Each number is 128 + 24 x the weight over its row's rms, rounded and kept within 0 to 255. Layers, rows and columns count from 0. The size above them is the row's rms in percent of the matrix's.

# layer 8 attention key, 256x256, rms 0.0317, rows 185-238, columns 0-127
size [120 127 115 120 112 116 121  91  92  88  89  91  89  91  92  95  90  85  99  94  90  93  91  94  89  89  92  93  86  92  88  86  95  87  90  88  89  87  91  90  90  87  90  91  92  90  91  89  98  96  89  90  86  92]
[[114 108 135 108 126 145 134 163 139 127 125 124 130 138 129 132 143 158 115 117 134 159 151 143 102 128 112 133 165 123 117 134 104 153 125 153 113  84 131 164 136 127 125 131 146 130 118  91  65 108  92 130 120 156 126  96 149 128 137 142 147 123 120 131 128 100 113 185 119 130 156 118 139 174 126 177 117 106 169 154 176 118  82 149 116 113 148 105  83 148 154 156 128 138 118 103 142 152 103 128 127 112 104 161 196 145 130 157 138 106 151 112 136 142 122 106 156  60 149 154 172 146 130 172  65 128 111 112]
 [181 112 127 159 121 123 106  98 156 148 122 158 123 106 156 130 136 138 140 152 125 145 121 170 149 129 140 169 179 105 134 143 122 126 136  99 134 144 133  79 143 150 113  99 156 111 138  99 149 125 108 123 145 125  91 121 169 153 122 133 125  76 172 105 129 150 112 139 179 141 113 146 140 124 119  97 110 120  87 151 125 138 142  95 143  83 104  95 161  95 122 131 152  84 118 173 119 120 153 129 137 129 159  82 126 138 161  86 140 113 121 128 152 125 118 112 152 111 125 110  94  82 122 131 114 113 116  94]
 [118 108 148 112 141 131 143 182 124 135 154 132 160 132  72 142 122 124 135 150 143 120 121 137 149 140 159 156  96 148 125  91 153 101 111 103 140 139 113  95 128 120 109 113 127 123 166 148 100 102 143 168 121 110 143 100 108 137 136 132 165 104 152 108 163 133  77 123 135 148 137 154 113 153 165 158 145 108 134 126  86 104 122 140 142 115  83  95 181  65 115 126 105 117 155 144 109  88 119 140 118 119 100 146 134 140 123 109 116 132 126 125 157 127 154 146  78 146 129 116 147 104 126 117 156  86 119 167]
 [126 168 142 153  85 132 127 144 136 138  89 136 148  99  97 175 110 148 132 129  98 101  67 111 141 121 170 136 127 152 116 140  95 145 119 149 139 141 146 156 135 137  87 134 117 148 160 132 150 150  76 121 168 171 149 102 138 132 109 105 138 112  90 128 170  96 116 148 142 111 138 163 160 163 119 118 117 106 132  68 148  91 151 108 135 111 131 118 110 130 103 141 139 133 115 133 112 130 133 165 114 124 146 129 142 133 117 158 123  72 156 142 144 123 121 134 127 121 126 146 127 132 116  82 109  74 125 139]
 [154 105 141 130  92 145 113 130 177 144 126 142 109 117 146 140 130  77 112 125 165 128 145 125 152 162 135 136 191 148 190 128 136 151 140 168 110 129 107 132  74  83 158 142 128 139 123 128 126 103 139 107  84 113 143 116 129 134 111 125 111 154 144 146 173 141 120 122 147 175 145 110 127 106 123 145 132 107 162  93 125 163 135 138 146  96 121 140 132 145 116 148 121 135 133 129 127 131 196 104 119 125  85 109 147 101 136 135  61  95 154 139  90 126 128 118 126 143 105  87 119 119 150 133 105 141 137  99]
 [139 116 119 133  97 141  96 126 117 101 100 123 160 104 134 133 140 131 143 115 162 143 155 173 122 109 135 137  90 104 128 155 141 166 104 111  91 117 132 147  97 172  94 127 155 107 109 152 142  87 163  97  60 125  96 156 145 109 101 105 129 134 122 117 155 115 105 114 114  95 103  93 104  86 139 138 111  88 132 153 134 132 136 161 142 171 137 141 126 146  97 106 136 135 146 153  87 180 138 150 122 141 126 167 129  98 170  79 144 132  98 145 101 129 138 149 148 142 113 129 165 120 151 111 124 148 111 141]
 [107 102 148 133 128 126 127 156 100  92 127 181 101 112 140 173 128 150 134 107 159 124 110 161 135 126 120 138 152 140 129 135 168 155 123 130 147 157 137  98 153  96 140 152 118 162 140 101  95 134 145 119 176 122 115 155  98 131 142 161 131 140 101 136 123 131  68 163 163 156 146 134 129 126 157 142 104 155 142 122 133 101 133 152 141 143 122 104 125  79 155 136  88 104 110 143 110 107 189 123 151 133 137 109 109 128 158 127 104 153 102 108 143 113 113 111  86 161 137 104 129 144 126 129 159 128  60 124]
 [ 88 115 107 149 108  93 115 110 101 117 164 101 154 161  85 143  93 149 101 119 145 148 142 162 105 162 131 183 133  79 120 161 106 123 133 102 131  95 118 144 112 141 125  93 136 136 134 108 133 105 143 157 171 207 134  77 133 131 109 142 130 151 144 181 101 119  92 131 117 146 160 130 119 145 151 106 146 125 127 117 142  90 123 114 118 149 138 156 157  85 106 158 123  86 100 102 155 118  93 100 125 115 119 131 133 129 128 136 163 134 100  97 129 164 112 130 157 106 160  83 131 112 116 118  82 125 126 151]
 [122 150 135 143 157 123 105 186 133 101 125 142 144 115 172 132 118 119 138 127 120 102 138  85 136 133 131  66 179 129 108 163 117 139 123 122 136 177 131 110 156 120 103 140 103 140 121 121 153  99 102 106  87  79 148 121 166 166 112  74 133 163 151 135 124 129 133 130  99 145 137 145 103  99 136 143  89 124 170 155  96  92 123 119  66 138 135 104 112 140 113 122 110 148 106 169 121  85 119 129 106 129 123 136 123 125 130 162 135 140 174 152 104 168 133 143 120 150 158  89 172 100  80 166  94  97 129 143]
 [119 151 142 111 123 166 153 143 135 159 109 118 118  83 148 126 120 101 113 154 118  99 147 132 133 121 147 130  94 128 138 117 138 175 187 128 107 130 133  98 106 125  57 114 117 105 174 124 110 111  78 129 104 139 136 107 101 146 144 143 123 133 145 149 169 125 152 147 125 101 155 120  82 135 133 119 150 103 144  92 103 134 157 119 155 163 128 133 118 126 117 116 159 168 132 127 137 105 135 149 136 123 109 196 151 101 128 121 138 129 133 140 129 108 130 119 104  96  79 113 121 110 129 154 134 194 137 142]
 [139 108 131 126 108 114  79 120  82 121 144 103 146 129 101  75 112  98 163 127 120 164 134 130 150 117  93  63 168 137  98 131 120 109 126 129 172 125 157 146 145 111 146 105 139 107 132 121 111  79 115 123 114  76 113 152 166  99 127 136 122 105 134 127 117 149  66 133 126 118 108 125 150 140 152 117 130 164 168 116 114 129 126 149 123 151 157 186 184 152  80 152 143  95 107 123 113  95 152 109 143  93 133 133 123 160 176 130 119 128 107 143 137 116 147 147 131 146 151 131 149 163  78 125 102 101 130  98]
 [ 92 159 173 150 159 133  97 142  85  95 124 120 102 151  93 154 134 126 166 147  97 148 108  92 123 124 105 123 121 134 131 114 103  82 100 105 147 135 133  96 110 138 143 136 126  85 146 134 115  86 105 135 124  95 158 130 139 117 120  91 131 140 125 143 106 129 134 167 117 154  92 163 156 132  98  88  95 130 169 105 143 131 146 112  91 128 142 179 139 104 144 140 118 104 126 157 148 104 167 104 142  89 162 115 133 107  97 105 142 174 129 195 145 124 102 143 100 119 159 107 183 142 145 121 169 115 144 153]
 [148  93 150 145 124 136 147 135  83 134 101 105  86 103 162 131 130 166 137 100 187 159  99 138 101 155 133 102 110 196  86 151 123  72 141 153 155 127 149 104 138 104 138 124 156 141 102 127 106 140 124 154  98 127  92 181  92 141 129 143 126 103 164 141 127 153 133 144 146  97 113 134 157 120 102  78 150 125 132 140 150 138 133 110 109 126 146 124 127 113 117 129 106 131  93 115 128 138  94 135 129 168 113 149  94 162  88 116 124  89 146 165 144 128 130 109 120 148 128 108  90 127 148  69 110 108 122 111]
 [159  92 130 114  86 160 139 176 102 132 117 110 112 107  88 156 138 137  84  81 114 141 122 106 175 131 167 142 131 133 148 144 136 122 129 185 110 153 143 170 101 137 140  85 114 110 140 146 162 127 174 108 113 126 123 104 130 136  99 117 134 155 109 170 151 135 122  83 142 107 140  99 114 138  92 142 129  73 129 117  82 125 149 118 124  83 157 124 105  71 180 153  68 124 135 201 141 118 149 124 145 120 135  80 147 140 117 165 116 124 133  90 127 128 115 148 116  98 115 105 146  82 131 135 138 160 146 121]
 [151 142 128 152 107 118 169 166 144 124 118 150 113 118 110 103 104 103  73 119 128 160  98 140 147 137 136 127 168  97 177 137 142 126 135 187 141 136 103 146 105 125 158 159 136 113 132 137 135 158 113 167 129 120 125 136 140 149 111 103 140 124 128 108 172 141 119  87 111 109 128 123 145 122  69 162 132  81 130 137 117 105 175  91 176 140 197 113 135 115  94 108 113 130  86 127 119 137 108 160  99 138 136 112 136 152 103 120 122 132 127 102 168 123 100 119 116 136 133  81 149 143  65 124  89 148 124 106]
 [138 148 111 109 154 140 140 173 142 115 114 207 132  91 157 111 109 136 128 147 104 145 125 148  88 164  99 158 112  83 144 149 150 120 131 114 124 134  95 158 128 141 109 123 160 120 156 160 165  69 134 139 103 115 133 121 158 168 122 136 128 106 106 122 129 102 117 157 130 117 129 163  79  58 116  93  88 125 117 147  93 127 148 157 116 104 115  87 108 122  78 111  91 129 135 155 156 120 153 151 129 111 135 111 139 128 120  89 163 108  95 171 100 111 176 161 135 123 141 117 111 163 121 135 141 107 139 111]
 [120 119 148 119 112 131  94 165 121 114 157 147 139 106 175  70 131  90 177 128 112 145  98 105 155 177 146  95 172 125  95 110 194 189 121 126 146 111  99 134 107 125 120 109 115 196 106 103 133 128 143 138 103 137 106 116 142 114 123 142 140  65 127 120 163 141 123  87 102 147 144  92 114 113  73 109 151  91 144 145 143 123 145 108 163 179 111 100 144 154 119  87 180 122 160 146 131  94 123 144 137 120 134  91 144 125 152 146 119 119 142 147 127 122 162 125 110 127 113 135 147 174  99 126 103 121 110 124]
 [133 151 168 117  55 143 130 112 160 160 146 110  86  98 118 135 130 153 122 190  96  93 114 139  85 142 125 162  98 106 143  95 160 118 127 122 160 123 112 128  89 138  81 121 150 137 113 103 100 140 146 164 136 139 163 130 129 124 116 128 145 139  97 125 131  85 130 113 129 180 115 136  93 174 130 117 157  90 135 154 161 122 115 113 125 139  94 138 132 123 154 141 130 137 127 180 161 143 166 126 115 123 111 109 123 137 123 131 120 111 138 114 147 153 158 126 190 119 138 154 109 122 141  99 114  84 132 131]
 [131 122  99  84  89 114 159 107 135 128 126 149 127 153 124 132 113 129 151 119 149 150 149 169 107  99 147 171 111 140 111 148 108 122 104 160 147 128 141 159 186  95  82 113 126 151 147 150 148  84  94 122 136 122 137  97  80 136 138 175 163  74 174 135 133  87  89 102 130 136 107 172  97 118 152 120 120 179 141 124 140 192 113 134 130 125 139 159 118 133  55 146 113  80 146 113  95 118 115 128 106 108 131 125 125 112 123 161 141 109 124 143 171 139 125 115 117 120 129 127 137 114 134 128 105 167  98 141]
 [114  96 122 119 123 134 114 144 131 134 118 141 128 130 150 111 138 135 117 114 132 135 129 141 188 170 168 104  85 139 165 115 172 129 133 140 120 105 156 160 114 131 105 137 157 138 118  90 123 170 133 145 110 139 128 118 127 101 144  93 173 122 118 121  88 147 117 136 131 158 126 126 144 125 100 115 145 140 134 124 163 127 140 123 146 157 114 155 149 144 136 134 105 134  80 108 108 159 101  95 136 131 119 109 119 137 105 175 115 108 140  76 122 139 126  93 135 147  89 118 114 113 149 120 140 173 118 157]
 [131  97 183 145 176 169  78 146 141 148 130 167 133  99 167 114 134 114 111 137  95 117 128 109 156 142  94 116 155 118 103 119 143 107 118 108 134 126 104 137 139 171 140 164  93 132 139 118 108 160  96  77  87 110 118 114 103 125 109 132 121 131 153 152 113 127 149 133 122 138 110 116 103 148 129 130 177 162  96 126 144 121 131 153 128 113 111 172 136 111  98 160 162 119 117  95 119 101 168 143 113 124 128 175 135 176 141 194 150 155 130 157 117 135 164 124 113 134 143 139 127 100  71 149  96 157 142 126]
 [ 95 156  79 144  88  91 116 120 121 123 114 127 117 119 154 152 132 130 144  97 141 157 120 172 155 101 137 167 108 110 133 128 126 164 135 104 144 149 137 126 109 148 127 168 158 109 136 138  63  95 118 107  96  88 144 111 144  69 168 158 167 173 125 108 129 130 149 205  91 147 114  96 108 127 140 132  63 148 163  93 109 143 121 165 106 133 113 105 155 165 141 153 141 142  87 124 127 104 146 138 131 119 113 108 109 149 123 107 163 145 137 115 101 147 151 120 134 157  90 157 158 139 128 122 106 156  99 172]
 [116 117 101 152 154 149 130 127 147 111 156 106 164  95 133 117  90 170 141 140 120 111  89 139 111 128  91 129  74 161 135 130 143 106  85 117 156 163 118 114 113 166 101 121 113 126 142 100 129 138 126 135 107 152 140 119 168 123  83 153 123 144  76 119 131 128 127  95 117 118 168  98  92 151 110 167 158 136 119 168  97 101 153 105 139 144 119  87  98  90 157 106 131 105 149 131 146 144 112 172 145 109 120 124 143 163 153 135  97 111 123 141 124 156 132  99 116 134 114 105 102 137 140 134 114 136 146  84]
 [ 84 139 143 109 121 143 128 140 130 159 147 115 133  71 106 126 104 134 107 193 145 139 142 123 140 133 114 140 129 135 166 106 155 147 148 153 111  79 105 109 120 130  97 114 145 146  61  94 154  83 169 164 117 122 152 105 155 133 133 153 110 102 108 125 135 153 141 116 112 112 171 118 139 111  95 124 141 120 133 143 156 117  94  99 136 125 133 141  99 120 101 131 156 133 114 149 141 215 150 105 174 124 169 173 132 146 156 130 145 151  93 112  90  88 128 107 161 133 109 103 128 126 147 166  92 120 158 125]
 [ 94 138  74 134 128 116 166 121 198  91 108 182 139 114 124 138  99 184 119 137 128 133 146 147 140 111 113 106  93 150 129 118 125 108  86 155  79 117 155 116 175 128 138 129 154 182 138  91 101 115 142 136 145 140 140 128 167 127 135 133 135 117  95 132 133 123 110 177 105 125 106 134 118 113 141  98 102 173 107 144 147 193 122 130 157 181 128 161 134 147 128 154 151 119 107  91 109 116 147 122 128  89 100  99 104 164 115  81 113 122 151 105 148 137 164 126 135 124 117 146 105 106 151 135 122 125 145 156]
 [124 131  97 116 102 148  44 129 124 137 161 154 142 114  89 124 116  86 108 135 186 120 129 141 126 128 174 123 162  92 122 105 146 123 117 114 115 176 117 124 174 113 158 125 127 172 128 127  82 139 106 112 110  96 147 142 112 142 122 126 132 156 158 109 107 125 175 105 107 114 112 148 139 134 106 102  89 129 163 113 180 142  99 163 127 158 140 129 111 159  80 153 164 132 147 140  74  97 136 112 135 115 135 124 153 132 144 134 118 158 152 117 149 109 152 126 125 140 131 140 156  97 126 152 152 139 137 161]
 [115  95 108 158 125 113 113  95 129 137 149 117 169 117 117 147 135 165 108 130 148 144 138 135 125  98 146 175 138 107 116 147  98 139 150 139 179 141 130 167 148 161  80 141  92  98 183 143 148 115 114  98 104 103 143 146 147 113 118 142 153 157 132 101 108 121 155 128 139 113 128 100 120 165 162 125 100 147 118 157  84 114  73 135 141 144  86 122 139 139 130 162 125  70 161 140 136 100 105 128 135  89 128 155 141 131 123 150 165 133 145 151 149 110 127 128 162 110 129 134 118 110 149 119 129 108 124 100]
 [139 122 156 117 109 113 164  86 128 133 146 147 166 128 155  99 127 125 127 161 130  98 149 120 125 101 114 146 132 128 135 104 132  98 129 138 121 163 136 141  95 138 128  85 129  86 117 138 170  98 157 110 160 193 146 154 157 130 154 141  81 135 119 134 120  96 172 137 124 151 143 119 110 124 124 142 128 130 166 112 119 109 165 118 114 107 140 103 148 122 135 122 156 116 134  99 134 157 117 105 118 143 135 136 164 119 140 145 180 121 129  82 138 154 111 170 107 108 116  87 172 112 152 166 132  91 120 141]
 [122 140 139 125 135 142 106 131 143 167 174 125 136 121 114 157 119 133 117 110 117 100 122 111 143 130  68 120 116  98 111 129 114  95 110 141  70 134 118 121 133 167 117 123 130 115 110 143 174 130 127 160 142 132 106 174 100 109 116 136 151 140 140 145 143 160 119 110 144 118 148  67 113  89 148 155 158 115 108 148 123 120  87 116 129  93 129  92 122 129 146 129 122 163 114  92 122 170 119 152 100 149 124 139 123 113 149 131 134 132 106 120 132 161 132 101 142 106 111 131  97 122 154 176 110 125 155 135]
 [110 112 112 152 105 125  87 131 145 177 125 124 121 173 130 117 111 151 160  97 174  86 110 171 110 111 165 122 158 139 140 158 122 147  89 142 134 139 103 128 123 146 131 132 109 126 148 127 130 127  96 115  77 133 113 123 125 148 104 143 167 149 152 127 128 117  92  69 102 154 141 145 130 120 157 187 144  96 137 145 117  99 143 128 111  99  94 115 131 148 124 135 136 147 187 124 121 127 126 111  52 103 161  79 159 123 102 142 143 170 155 123 137 129 117 131 127 152 124 130 174 104 128 131 195 128 103 194]
 [149 127 105 128 139 128  94 151 106 161 156 132 136 106 138 135 119 140 152 147 126 133 106  81 151 122 152  90 134 158 105 119 122 104 121 130 118 129  99 107 126 158 131 121 124 123 135 115 131 117 122 115 133 159 120 154 149 142 108 121 112 158 118 109 133 102 125 127 143  85 136 151 141 165 117 143 129 119 150 107 130 124  96 146 102  50 143  80 139 166 113 176 109 149 156 152 159  74 104 129 131 122 117 146 145 124 146 112 144 128 128 101 113  99 157 136  67 102 111 142 163 145 140 153  98 146 151  99]
 [135 122 120 136  86 111 139  70  94 100 158  82 120 174 148 131 160 111 133 133  70 155 134 142 146 140 123 145 126 136 140 173 130 130 111  91 175 123  96 167 149 128 118  49 163 111  91 132 157 117 161 123 164 152 145 142 126 123 128 169 157 110 104 170 124 127 102 168 161 161 103 114 105  89 161 124 161 105 123  97 143 156 130 130  85 112 137 148 134 117  93 149 129  78 137 135 154 144 102  91 113 121 142  93 107  74 128 111 127 141  83  95 126 124 167 132 148 131 136 119 126 110 129 123 139 114 126 167]
 [161 154 150 131 183 123 130 136 166 134 119 154 185 117 116 142 102 107 137 137 127  76 142 120 122 124 119 137 177 112 130 105 142 125  89 129 147 155 117 149 131 124  86 162 113 154 109 147 122 118 184 146 122  95 134 150 150 146 113 128 103 129 129 124 127 133 141 110 136 117 131 125 153 132 168 167 137 118 171 146 122  89  84 157 126 120  90  85 112 161 111 143 123 139 137 125 146 123 144 157 156 143 161 128 129 106 170 123 123 101 129 143 147  80 164 177  88 145 106 144 129 151 172 136 118  97 140 143]
 [145 108  87  82 109 140 192 140 139 114 108 125 126 160 101 136 132 148 123 145 154 127 117 144  86 107  87 103 121 150 113 151 131 153 143 133 103 152 157 159 151 129 156  98 130 125 127 104 146 101 110 121 168 113 104 153 160  93 148 167 156 110  92 113 131 128  73 135 122  98  90 121 154 130 157  96  79 152 178  97 144 152 143 101 116 167 125 118 112 126 117 109 113 110 108 121 104 184 137 111 133 107 102 140  88  85 141 115 143 130 144 158 129 161 125 109 168 117 130 118 120 122 136 142 105 111 141 195]
 [132 114 127 146  78 114 141 121 117 116 151 115 138 114 146 158 165  96 143 118 145 148 137 148 104 139 105  70  71 116 109 141 129 157 129 139 136 153  95 104 145 121 140  90 163 117 121 108 104 116 120 115 168 130 141 123 139 124 127 110 142 186 164 173 107 113 131 176 155 122 110  56 131 123 149  99 140 106 134 124 106 123 127 125 145 161 120 140 121 125 152 151 134 138 143 134 130 119 129 109 154 100 134 137 128 101 119 122 107 166 138 156 140 140 163 123 148 102 193 138 178 108 119 111 123 128 123 138]
 [151 141 126 132 117 102 136 122 127 118 149 126 184 183 151 112 117 160 137 145 136  75 114 106 118 154 115 160 125  93 128 113 143 122 136 146 130  92 152  91 132 171 123 114 102 122  97 143  82 106 137 123 131 125 125 109 147 177 140 136 118 148 148 128 159 125 148 132 143 148 131 161  89 136 113 166 109 117 139 130 150 110 123 142 100  80 154 103 149  99 134  62 159 124 168 142 125 114  95 141 158 146 159 126 149 128 115 168 163 162 116 114 144 103  75  98 119  83 114 132 129 156 175 129 119 140  93 146]
 [163 144 137 141 107  71 155 149  86 138 174 125  76 147 153 108  99 124 147 149 128 142 150 139 148 141 107 110 177 138 116 122 117 172 105  93 142 100 132 129 105 125 119 143 152 110 111 164 100 119 161 106 117  91 100 124 123 130 127  88 169 136 109 141 182 114 142 155 141 157 142 131 147 119 116 166 105 122 120 116 130 104 131 154 110 125 111 169 131 184 179 138 106 143  97 130 147 104 175  96 135 154 164 113 145 154 127 142 153 115  93 109 149  98 122 148 138 116 113 143 119 115 122  89  82 130 131  98]
 [108  88 142 121 121 177 105 197 106 115  86 129 131 139 113 161 153 124 130 117 134 127 109 126 132 129 145  58 167 151 144  96 163 140 125 112 114 100 122 103 186 132 152 142 109  92 130  97 126 112 150  71 106 161 126 128  70 148  88 104 108 125 135  95 118 132 119 110 155  91 133 133 141 142 121 171 134 103 138 154 107 132 181 194 148 127 109 107  94 143 132 128 150 129 162 115 133 122  80 117 181 136 151 142 114 137 157 151 132 108 140 138 115 115 157 127 145 110  98 142 165 105 141 131 184 146 123 138]
 [122 148 120 129 175 103 156 107 115 112 113 158 124 120 120 148 161 144 110 148 123  63 156  82 129 139 161 105 141 128 127 120 125 134 167 152 104 100 104 111 121 125 140 161 111 110 122 139 132 148 114  95 109 155 118 138 158 130 115 153 102 138 111  61 120 133 157 103 113  77  77 116 107  96  97 165 124  91 177 131 114 143 177 142  90 120 138  77 111 125 116  85 144 126 134 171 140 104  78 128 108 170 157 142 111 109 137 138  95 112 159 143 163 113 159 160 132 117 108 140 117 125 112 161 116 122 154 134]
 [144 127 175 169 105 118 100 145 120 105 124 157 149 153 125 117 104 135 110 186 114  84 162  66 119 153 126 146 109 139 124  59 174 129 119  86 157 151 112 153 101 156  96 167 113 135 100 125 135  92 150 119 114 149 162 142 139 137  92 124 147 120 114 151 152 120 103 131 130 112 134 134 113 153 166 170 148  92 109 139 105 119 115 168 141 124 108  96  77 101 133 102 122 160 111 131 135 127 113 153 133 151 154 126 106 180 146 144 136 110 116 142 140  97 126 142 123 131 111 151  94 174  95 139  88  86 161 117]
 [131 115  95 108 127 101 143 119 124 115 114 153 124 112 142 116 133 140 109 164 168 126 152 143 138 104 136 140 121  50 169 115 160 110 149 120  88 121 133 140 113 139 136 118  65 109 125 112 121 128 157 130  86  97 100 101 112 150 123 112  88 109 140  89 132 101 132 108  93 102 128 108 124 159 114 133 119  67 166 143 107 102 146 152 114 130 117 120 144 107  83 121 107 135 187 132 122 153 109 127 122 168 154  99 146  88 152 127 117 150 123 141 149 118 200 131 142 125 127 115 106 124 118 142 147 121  90 113]
 [137 107  76 139 108 145  95 119 110 167 114 153  74 124 142 105 138 167 125  99 138 124 115 143 114  88 126 157 169 112 121 116 142 128 117 105 123 108 137 185 123 130 122 158 117 129 143 112 130 170 116 153 180 125 128 162 104 130 148 147 119  99 150  86 134 124  86 186 148 116 162 140 128 140 126  98 124 109 113 128  88 165 140  96 138 163 127  92 138 137 147 134 106 122 148 113 140 102 143 123 122 126 116  79 150 151  99 124 135 105 117 129 117 137 129  97  99 159 119 137 120 112 135 103 117 163 123 117]
 [142 100 113  98  81 123 137 139 147 139 124 159 104 141 147 117 142 100 112 163  94 147 134 131 120 105 150 139  87 132 127 122 149 111 162 136 160 102 110 121 147 133 109  79 132  79 134 127 140 113 142 127 108 133 177 144 156 143 101 146 170 105 189 165 134 174 155 118 143 125 116  80 133 164 153 108 108 121 160 107 142 143  91 150 137 104 149 104 103 128 126 136 107 137 154 139 147 153  99 110 113 131 129 117 115 159 127 145 103 104 121 155 111 107 134 114 136 138 112 134 145 116 160  98 111 106 130 142]
 [114  91 140 136 104 110 108 127 117 140 101 125 105 159 123 137 108 119 132 122 122 139 130 131 155 136  90  92 159  99 101 149 118 118 161 102 105  71 159 116 121 134 112 182 151 117 107 132 154 125 150 124 122 138 107 123 116 107 153 161 155 141 115 131 124 132  86 131 162 103 117  95 133 133 127 135 168 131 153 196  91 132 139 123 149 175  87 154 145 129  83 155 137 136 106 118  56 144 144  54 159 123 104 133 150 105 132 144 113 132 107 144 125 149 142 131 138 163 143 119 106  96 104 122 128 167 123 158]
 [152 100 147 140 104 127 110  84 166 114 129 143  90  91  78 104  84 115 140 144 149 120 122 133 143 136 154 116 139 121 134 127 119 132 132 135  98 166 143 120  79 110 135 112 174 128 122 132 136 123 160 145 107 118 159  83 126 104 122 161 132 172  56 123 155 110 155  93 131 100 133 135  98 115 125 112 146 153  87 117 129 129 119  91 108 139 153 158 182 141 144  87 143 132 152 142 135 124  93 153 154  99 130 138 160 101 118 153 117 156 141 134 153 163 113  97 135  90 138 114  69  91 109 128  92 156 132 159]
 [115 102 132 109 122  67 117  85 138 139 134 169 108 118 103  71 147 154 164 146 148 153 114 144 136 119 136 148 151 126  95  90 135 177 138  87 123 158 130  90 137 141 166 175 134 178 127 113  98 132 148 134 145 161 143 126 145 123 107 121 123 146 102 183 101  89 119  93 149 109 126 126 133 129 101 103 132  86 116 136 144 175 144 105 121 133 101 139 131 119 145  83 135 111 110 158 141 130  92 117  84 165 163 115 100 108 118 137 155 130 131 132 156 108 158 161 147 119 145 148 107 137  89  83 153 137 126  98]
 [113 139 148 124 122 118 105 139  69 145 172 154 129 164 143  96 135  97  89 139 132 134 119 132 147 111  94 164  61 131 106 107 156 135 147 166 135 118 125 118 120 116 113 155 111 142 147 120 117 105 138 126 136 107 130 115 152  89 148 140  96 150 125 109 117 126 167  71 158 115 121 142 127 125 177 116 136 123 130 131 139 152 128 129 143 145 105 102 128 151 119 125 163 114 111 181 145 111 113 158 189 106 147 171 157 148 121 146 159 108  94 148 168  86 123 175 113  93 124 125 137 132 132 124 155 141 136 101]
 [ 94 157 128  76 157  72 144 102 130 155 108 138 116 125 127 130  99 130 107 128 136 152 121 153 142 139 135 163 146 130 146 123 116 110  87 147 149 154 134 114 118 127 103 136 145 156 136 165 105 138 157 109 141 131 127 134  91 154 162 136 142 144 109 134 130 106 119 117 113 124 166 137 150 140 111  89 176 147 111 121 118 124 123  99 159 132 164 143 155  97  78 128 130 138 130 153 109 172 129 144 129 113 118 180  74 167 121 144  83 128  88 131 136 109 123 105 141 103  89 140 128 109 130 101  85 157 138 143]
 [112 142 109 101 118  95 146 137 135 123 143 184 106 157 145 126 147 132 137 147  77 102 102 154 136 113 144 143 109 145 141 123 134 134 103  99 155 121 119 152 126 111  91 123 106 114 106 103 161 119 143  97 135  87 106 141 135 143 136 146 110 151 140 142 111  96 126 128 131 121 158 117 179 126 167 128 112 123 106 132 131 140 106 144 108 112 106 144 108 140 116 117  82 122 146 130 118  90 131 127 164 147 118  95 156  96  99 122 115 103  96 137 129 138 113 112  87 128 106 117 141 129 174 102 112 132 130 158]
 [107 117  90  88 157 103 130 127 134 113 127 179 104 135 142 121 122 131 127 103  98 147 140 154 117 137 109 119 140  89 133 135 147 148 135 132  99  84 144 121 137 121 179 114 149 126 158 123 141 126 151 139 141 123 145 111 140 154 129 162 143 139 123 157 137 124 176 135 116 121 143 100 143 135 107  90 121 140 120 108 110 134 145 106 129 152 109 139 140 113 137 157 125 146 134  64 107  86 129  72 106 146 127  71  96 100  89 126  96 140 121 134 121 142 132 149 168 110 158 126 118 140 162 106 147 109 138 155]
 [145  82 171 152 141  90 145 155  86 165 119 138 120  74 105 117 127 129 156 148  94 125 112 136 118  98  96 130 149 168 127 110 141 108 129 163 129 122 131 133 142 145 112 130 112 122 125 105 118 122 146 118 135 120 141 134 113 156  82 109 117 123  89 139 160 147  64  60 121 134 109 111 129 117 134 134 164 143 103  85  82 100 160 148 143 136  93 151 139 105 114 100 124 126 114 137 157 158 122 106 131 125 131  96  99 140 167 125 103 167 108 154 116 112 160 166 155 158 137 101 118 148 137 124 123 154 114 145]
 [142 103 116 129 143 140 107  93  97 155 120 124 129 121  96 106 125 141 165 154 108 131 145 151 110 136 111 152  81 121 128 121 101 144 110 111 130 123 154 130 134 163 107  94 150 145 131 145 134 106 148  95 119 149 127 149 143 136 140 147 114  93 114 103 150 139 155 130 128 169 165 124 119 114 118  68 137 126 145 126  99 175 114 171  81  93 111 133 139 121 116 135 125 155 135 138 103 118 147 181  95 146 145 135 163 125 140 101 130 156 191 111  92 108 154 127 139 111 143 129 166 108 118 132 112 105 166  99]
 [114 148 140 128 136 109 116 121  77 119  84 107  94 119 161 129 110 156 114 141 108 109 127 165 137 119 116 154  95 128 156 114 157 118 112 133 142 108 112 135 118 126 124 124 135 141 103 122 116  84 159 165 151 152 171 142  73 160 144 168  83 115  87 141 133 144  98 112 138 131 149 150 109 148 163 159 159 124 135  76 103 100 122 160 104 133 139 151 134 115 138 153 117  98 132 104 152 170 125 136 140 141 126 146 112 163 151 156 129 139 120  96 117 110 142 164 109 151 133 109 163 129  98 130 103 122 137 180]
 [128 105  98 130 138 156 169 173 138 138 144 121 146 105 159 109 163 118  80 159 138 119 137 109 147 104 134 161 106 174 110 141 131 158 129 138  97 151 135 149 105 158 157 109 137 171 135 114 183 124  69 120 143 145 125 181 146 106 105 111 131  99 161 117 163 137 149  95  94 107 134 109 128  89 103  86 144 154 101 134 111  91 169 116 124 104 138 129  79 116 123 171 168 121  86 142  95 101 127 167 156 140 114 156 117 105 161 132 128 140 131 125 163 135 133 144 114 116 141 131 130 153  89 171 106  98 132 168]]